Weights of a small transformer language model.
Training: 116M tokens, 7062 steps.
Each number is 128 + 24 x the weight over its row's rms, rounded and kept within 0 to 255. Layers, rows and columns count from 0. Numbers have three digits each. The size before them is the row's rms in percent of the matrix's.

# layer 11 MLP up, 192x64, rms 0.168, rows 0-191, columns 0-31
097:135123175160163111155132116118126139135141120091123140151185157088155157140122122139116121183133
094:106132139131144129149151086123150108121144124100158152124112117104136103107100154079134116111116
103:156163133143131128113149123145152122152080123117116112118131112107101190156167110149153115135093
104:138163103143107092118159094103127108144098085139144102169090139108131143142135142143128114099147
104:126141140143128178124123135085099126094171139134137119081085139075136104129106128132131089112147
090:115123168133151131090115117115117116114120137181154109125114127125124099154105115127156134123169
101:175148116123113175135111150121146105100132150097120095102132133138151105065136121146117146145098
087:099088077113161161123155137128102112143133094136174176149145130117146119101138100130123154127112
096:113071174149136096094140128120139172115135112133167133136131103122119125126079147108134078113107
116:153158120106115129150140106162129163094124138101153114096137109095133159135125122122097079106087
099:101168119117130123113091090190083129072128135122116140145155119147149118114126106189109111147123
098:133126114103120133142105150078131139139124086052128144159126124123111071139114149127130149124145
093:168094130113166081174190120125109146156117158096109117125155126191146105126154122135090134153126
099:118173136108126128107092126106145113119177139157107104134110152150097154104103185124108111099131
105:129104177130112108148090141126150120130118123161065144141094112178136119149101119145155112141144
095:123117119150074156109084131120110140120129144083123135093118146172143100158097109126105106157160
095:095112141138137104150095148105162108108109129163102143139164121101132130135142149146136106143113
109:099142153116128151184136131087106108081113071129144118151112137150102145161094121115163171149171
109:126114142128114091127091067125133145147108095160127125118124100159107125126175109135092129125145
097:128141093104148101127147121141124131100100107132136143110109157171103129141134088137174137099164
106:100113144174126106088078118113132153155130136122131127100093159097093135119125121166139162193163
097:096149105161105162120122136155129122057109099104126154106100137124096129130132103126120111150143
102:119122099107124130134171107129150134120095134083111083105076143162150106120093136144154127143123
103:107127124120155085140146090130149127124106125062145102149154158089133104099117123154079108133114
095:117105133185128103132128128137129097122144156124132102146154083150089158088140149097121124126106
093:121080143114126105112144130183095072096114154148122121121105138141141127142095157180130116117119
094:111117134161120139127136118128127109165089167129122129082158189110142091160116109138124168129180
102:101129125126088118127158112130150143129132122162149103096115112173137137182143073168161135103089
099:101146127131122154154106094156129121127127097116150101122152158159129098117144129153141092166102
096:096120115152107076170104150093106142122146127088107146160155139112142134068108113133131066139171
100:140111138125156124165127096148094124141123173121135154108126128126164102161121160160125106141101
095:160143183147173129128136145115135154178139161074119088118124150122121136104132143137131105123103
102:141075145120156116145138138151101136142073156094084129152123119090099116093102123137125122136075
091:126177099139108077116135111129086097133125124106125127153144097129166152165125106123139128129133
098:093130147143123090148157171149126151141124130185102112122178165119154133124053164122132136102157
095:141099127108134175104111153163131141136132143150168155146096168143106165067137150131114100176116
103:134150138130156142140122156138119151152124183089152131091131136086135095117162103138165148139155
104:110096086125120136152130133100127182129129103151161133119132135088101099130110134098101122091153
093:137118142130156076130124175138087122109124119101093129162088101171109122118140155180081123139167
100:113134136075152143127137129108116169163120102176130121140088155151147138157150137103117154141135
100:120113132137162110114111142074138086137155128098130115142100127110118128138171142144073120126112
100:123157086151094135139136161140143175156112147075129124081148098134165130093132133149121160123159
101:115148157153098112108136162144127134162154126108148130124182141149117109100144121067112178140159
097:198135101144106093155121097124116161157114129106096177122145137139149142123165155144100175160123
097:102133147140092101147119148086106138113136147161141186103116127168080118128088115131150124170161
100:127099093137164094129144145197128149096121154144171128126153149106135145107149121166126122117126
103:149159126135078151162101164133182134144142128106156126101144134106121157112144176096154130142155
101:128098138143151112137119122137112148137121145163154116108134101159161171100119140083117118141077
095:150059103148130102121121116126134162142178086149158086175134120128117127134152169152090120101142
093:125096105114203111153125140119149151100174138077105082092116149137111150077134086132129123125120
109:141184140103110134116149140129111140125130159176143148154113175134131130168129121126198119142178
112:116107135103136093130111143107117187134152140127082136113116165075120135113116123134094138173115
103:124132173137087144090165106121132162127141141125113120129152103123134164133131129096109098125143
096:082165147136163153090118138154153119143182133124155131129106147128171171133144188147126112113127
103:132115089118143120123167133117178124083131112119126109128119126183133151154150155110094119094123
099:117112117121134123143098146115155154139168143149162148137130125125139150104110116174143118147129
109:120117147124127136141164127088152111099130125171131195138095132179134133153101155095140133108168
098:158126134074156145156137106176151085120113121192159135122119107136086099126143160145167153117122
092:103165121088141087126106140113123164131138174145129109108154125128144126120124143167158138133122
103:132123113077123129122099101070113154134154134125102125140132125117133099110106148158114136113115
111:160150165142125164127114146129166132132148117153128099119118089111121113124121166140133115081154
092:113141142092148095126150126138144080111152135139158128114107119126144146122148130163120113141069
109:130120140124152117152099133143180138135110131135098137131091150151130135181061150151123138114107
099:177134127133128102096156108079121123126155103158130112110120132133152152150119101166103182114128
092:128118130161107155117122117161135100117135122164116154151144142128131135134141122163107112087103
102:083119144103162150143132130139138157156100141081132108137118134064099137132144126186104117123117
109:169179125149085132078117116152115081128131148139134090097141125124120102168159168105111174111110
103:134088094136120099111134133097126133128115088139156113128158113123113144188156117102133126078142
110:079137143128096125104100095097123108106115087175109096125125159100127147132083125144151111113159
093:111131108127115126081115153179118110109135146122149151133095176145128104160159124118116162119137
107:100114112119111145088129117132142131094116145091128107103136145111170132122140152151134088146077
092:152133165099117121138100150192085108099137081155149105101109143122101183081153118142128134134154
094:114088098137131144125129090127137143121134133143076062110149155141133120141114122134149164165160
100:134071080115136128142106156125128166139133123132126130115123154112134110102143137165156123119119
101:102100148131177173090152142144124147132133099093099081166147097143165074111113127085157136128117
103:124174133151148133130120133135119073142115141098097132121155124127130108134134184112143148157150
099:107152181107162158135131107109173151146117121123092107125121135092167136123107130144096127115101
100:178156136126150086138113120184139176134123135114167147159148144110151148140093145127138121123084
102:109139148106131144133109146095170166119106132117139121098159140167124144091102119118114183114156
100:146087167097118150111113128114129087123154171168118134134120142120158149117163139160155122126180
097:120101102114111120159147126114153158108114077072121136116188133133115110084092131119135140126098
109:176120113112119125114101110163098093147129127101112071137086141066132126126182138109126128152119
093:112112179100119113151123119154138143111156125143124172113139139146113131135147159157132100136101
099:130124118130135109150100130136188139105128122150129132145121152139108101110153154063125144148155
102:126145106145134144202115145131128164131143187149138146115118107135073135137176153139120136112109
099:120137112153077134165136087113153111115123147112090169155133163088135165142152125123189118137106
100:123095097105153088115110121157083147134116126095157127137169120134129132061124113135170110163092
102:160142101132166134128080099186116139104125130157122133138147140121105149117168136170135178126109
093:089165157125152107114124142114142135110149100128117097100141122075192115139151157143163108160164
103:107093135160106154138122114135140144141080111112127128122149176111154131112144147164127105162095
106:104090182104147102121125138125134079159114141153141114124077132127129129170119110140104140118176
099:088148106135122109097137147091161129142210141148099124102137162111100105148182136127124159108112
101:153143149123094115149131130152188092146132154156147125107146092106100135096120171122126141148104
090:141159115117120156109117106060132138136150090088079114123118113139121135141132126110123135100152
098:116162099176174150119092066099129138113122179106150117130130103090138133105123180175113147137100
099:111119137125096158142128098101124097115127132134104142174133173149155136181090137119130143143133
092:132137144164142102122151145152108115136087132105084160130174142111136104138111115125097192126137
098:140119116151193167149071113131138125111132105163149137163127081144144121131133145100117138122089
094:146103110132199177126078152141077128147106170120130139120099176124109099149104126126150080143143
102:137147113103106152096129109127119099130108128174138079147148157159120121185152141130137166121122
094:124152146161110108145097165088136143104102107144109133102119142088138137127116124123161101154148
096:154091129115099135142177121099118114062135149118116158125114132116153124132112133129081123068095
097:128139160202130164107154111137126125118105180113103135142117137132104087133149120201145125112105
097:158105166140107120117144127141141116132122160121173190146112097128144139093115152167142152120089
108:121109137122133119123110162140114136145118110139164100108104134119137149182096146107181153150121
097:093128114123100178125117143147117104103124142126137189135120159118120117074124115113106121163160
109:131080115106155118133117138147154145104134117091127115138155130108111141118158082174118123130149
094:170146115124124088137132143128126142150115076131127130116135136148187132101065133080118121173097
104:139109161080148132138170148095138148145134107117106121124117116081092098144114112123159140125126
102:114134096131125111094140123166100106140125106112127158129106189158139155115090149177108116103099
092:081093129106141086126127088185109092102106136152117137139124113129146128116107100129123084135084
097:108135073096170126082172092155114127121147118118130127113138117167107168149122108134116131144106
107:105163113128147180131155144129116161147146121167133113154136131152170119108114115163149132153145
099:097127139168154113118084142119142122130111127145109158077095134110155134148168153107116144101155
116:102106101114119141139127118131086118095116117072165154128174157115093141149119140113126130153109
109:098158126099112161143136150154152121116101109147121136089154152136107108121156125130114121101123
100:049132152088130110119120123126129150156127130095137099170120093157107110140115125097132124175130
091:136119123107167089165118123127148128113095095101136101116148123158114139096126144126111141145151
091:165160153142129132140116107147089137120109133116115163111127137143087123108143147122089091110184
103:119131157111128165121166116138133136137120157159107126095116154141111091115181085140101128124108
097:139121156084102128112105156146138141161146145118130118123118158113106128141178138123183110132136
104:121120094105147128118140150141129117121122111109143090120124159146132124096133121115132110159084
101:158127129114134146123108089122086099138118082125151144138083135098153125182100113145121083151162
098:145096105156140137139166124116169128086118134148090117146113120150130160093146150131121097110136
099:147090092126148108160092138150144080152130119141128128119129159142109129135097151102128118082136
102:124100178140124164144125128123119163134123185102149148138140115110128112112152126131158164107150
104:126150084126128113121113130163125186121120090143116057110080132123106127096150128079098159130107
096:121183131180125169137120138110167106117105136166122123116116119119133105171147132105124177147141
101:123124096112144112115142101099118130153156166143136142134106126129153112134122131094121173128121
103:078113120127154100127130144203117145132073163110114121150137117119100121116157103130133111094106
103:143151128174125123136090155112101142107159095087122100151152120172151129144106122101133161156112
099:124082142123093150127134075145181112097125158113144151144119125120113123164072104118113130147128
095:133117157125101159137126130182122101082122113119155157134129170130164136123149126146114098184104
097:116210096139102145098149135135167118148102151115132123128134144140153135152152130108099131099080
093:103106110173118108140117133109117173126116131117139096077158119155099166114138126132158169169156
098:175155124112125111147147124058139112148105108103161115107126120129129156108123141147120137130176
090:097139107155103098138107138129121156090097118105093158133122107169137109136086128106123072166111
094:164108102140092132140150130133112102161138120112124107091171137147138072156177141131114170142119
104:169136128116096122156118148151114124137097127125150184111122128119103084129137123130135111118153
095:164109150167118155136082120146166119118145093130122108089128099113119146113162156166095135141121
105:098173130149134150145087095125130105103158129074146152117122127161098127145166134133129136126144
096:135132141092134130115153094088140147110120130066103087146160129086174099127148119101122123112109
095:124141063115114109154132148111135157117106094113071131101133122115116107100133130143123139113084
096:115168049110116141113144110104114160140166118156137205135135129110087130092153131141124183120165
105:132112116145084118199176125142122099129136089131098141116078139110148140123079118127140125111115
103:141115129174122125118104085113096087143133075118114148170118139134132130093101107134113146173165
107:091134174163128125108087157113115133094130130128133168111114125109127097108096118140175161153149
103:091113125138159127124165123122113099171100151111146099131149121138124138163116132126146170154144
108:127113147111113153158155104126105129174132121123148161128155165132116135115152126143097146128135
101:147118165141110134085145139157096119126109136095165122126106173148147108152143152129060104151089
098:117085129094140150114079142103156131143145162162184127140107168153155133131093161114099135145131
104:077114112083135125107167150107098110070117165146127119106098152096116124159089107137175161148142
102:096125135127130109144159116137136185113131173145138153095125157145116108065158096102122128155155
098:115111154090156120126171118147153106123114136108089128122088132153147141146102140078163144141155
110:133089143152119141116110102155147139129188168167133138133078119140173094151131134107133120130121
097:143095138146118139114132115123159136126121128156113121164098168139116104123128111107131109117139
092:118136166107153162122111150124118158127153165114133124127156113124117123157136150122133136152126
101:144155108121144122073136101135118108147128103078137160116136164111104172117112116171106105101113
102:143153112146104102110101137130101139122169123078125120086126121150175135136136144129134134162168
100:107099083138135117166128147169122150104147122132163110108122180127157154116146119139122115123139
098:098120145151172131121116112181121136093123104095106116138166105164127151109150133152090082144090
106:127136102120124083161160143123137123147091104091089073134120135103163150163118125158147109127131
100:178086134129089107149145126137145149092085164157128139125128120086146131154128143106114112160104
096:136107161126110103162152129125091121142102130127093098157137105151116127141120143087079186141141
102:099116148157137110116096128178123109149113093125121106123156131123107129122131114158137125145170
098:125166111141125106131131135137108124140190119128144163213159107128111148156163120152122140125122
110:160126082111134140126122138114102142097129165148140125125123141099117111097159115110202106164171
094:142136130136107138114104077131134116135117150103115113148154154134121173136131138103136152143094
116:149114147157085131142122114124104141069104133148128156143118137112152099155158113098118084156163
099:106090078147148128180149119137138127130150136099133162137143156125123146110117092122100091118163
112:138152145136128149158125182098158166134141156124130122152157087126105111115131131128139173160122
101:108120147129115114137096136119129152170122117126105138143149123093166097136139128136089079141167
098:120105146121157087121143103096151164117161102070127138135115153138124156143109149118116147087111
097:107142140162161114170118134181133169122151153127091097194131132129172150130144118133105160135141
105:128151084089117113142168113107123139101091131120124144109117156169108137156124118153144128143103
100:163089155085124070125133157152089139160156112098147168082139153138129106152101115151129159107097
096:096136104121116162106118119097106102112127130125131165114114151139112124131132113121156169157145
088:133134110185132062112176132141118140146106129154109105131103130109173160122105095106111131153169
096:136126100111090133135120139149164103145143072106153165130147128135127164071135136157104149074108
104:124104149099148129078093157155126129111099099086127128128171110121129117145131130096161113120107
097:137127146132122179126089094137142192139164115138177058126145133114148124100115118142171110137108
106:101120153149176128114139124112158135113124094176127208147112111095134132137136177095130094134131
094:156108127096146109130084149154132118133139131136142129165119175180109127121138146148141112135147
097:101094164115136113128141108093112123090143139149101119131171163136104174142105157095114159153102
094:110116147123151150105084163046106142154132136100117181126104104132120107134128166169153132133138
102:090142102107142151135137142123105121152088160138124188126138150162117170164157127099126160132128
093:130123128134115075092147156177144123109140076147140156119096101166124138147114121113126113081150
096:118171120130096113183124127100118119118079112103110164135130123174088099129117129118179168139136
106:138105114132143116127154156160110123098126095119128110108161100134167129093118097169148159123156
107:134158099093135147151118132136166099140141102072130182109159125123114115157139161169141167119136
092:146124073153093106142140116143097094108145145117161126099137162162123131080123095098073163135130
109:124134129093124140145146108123163135109132089117129168104127173161151136119109116137122106137126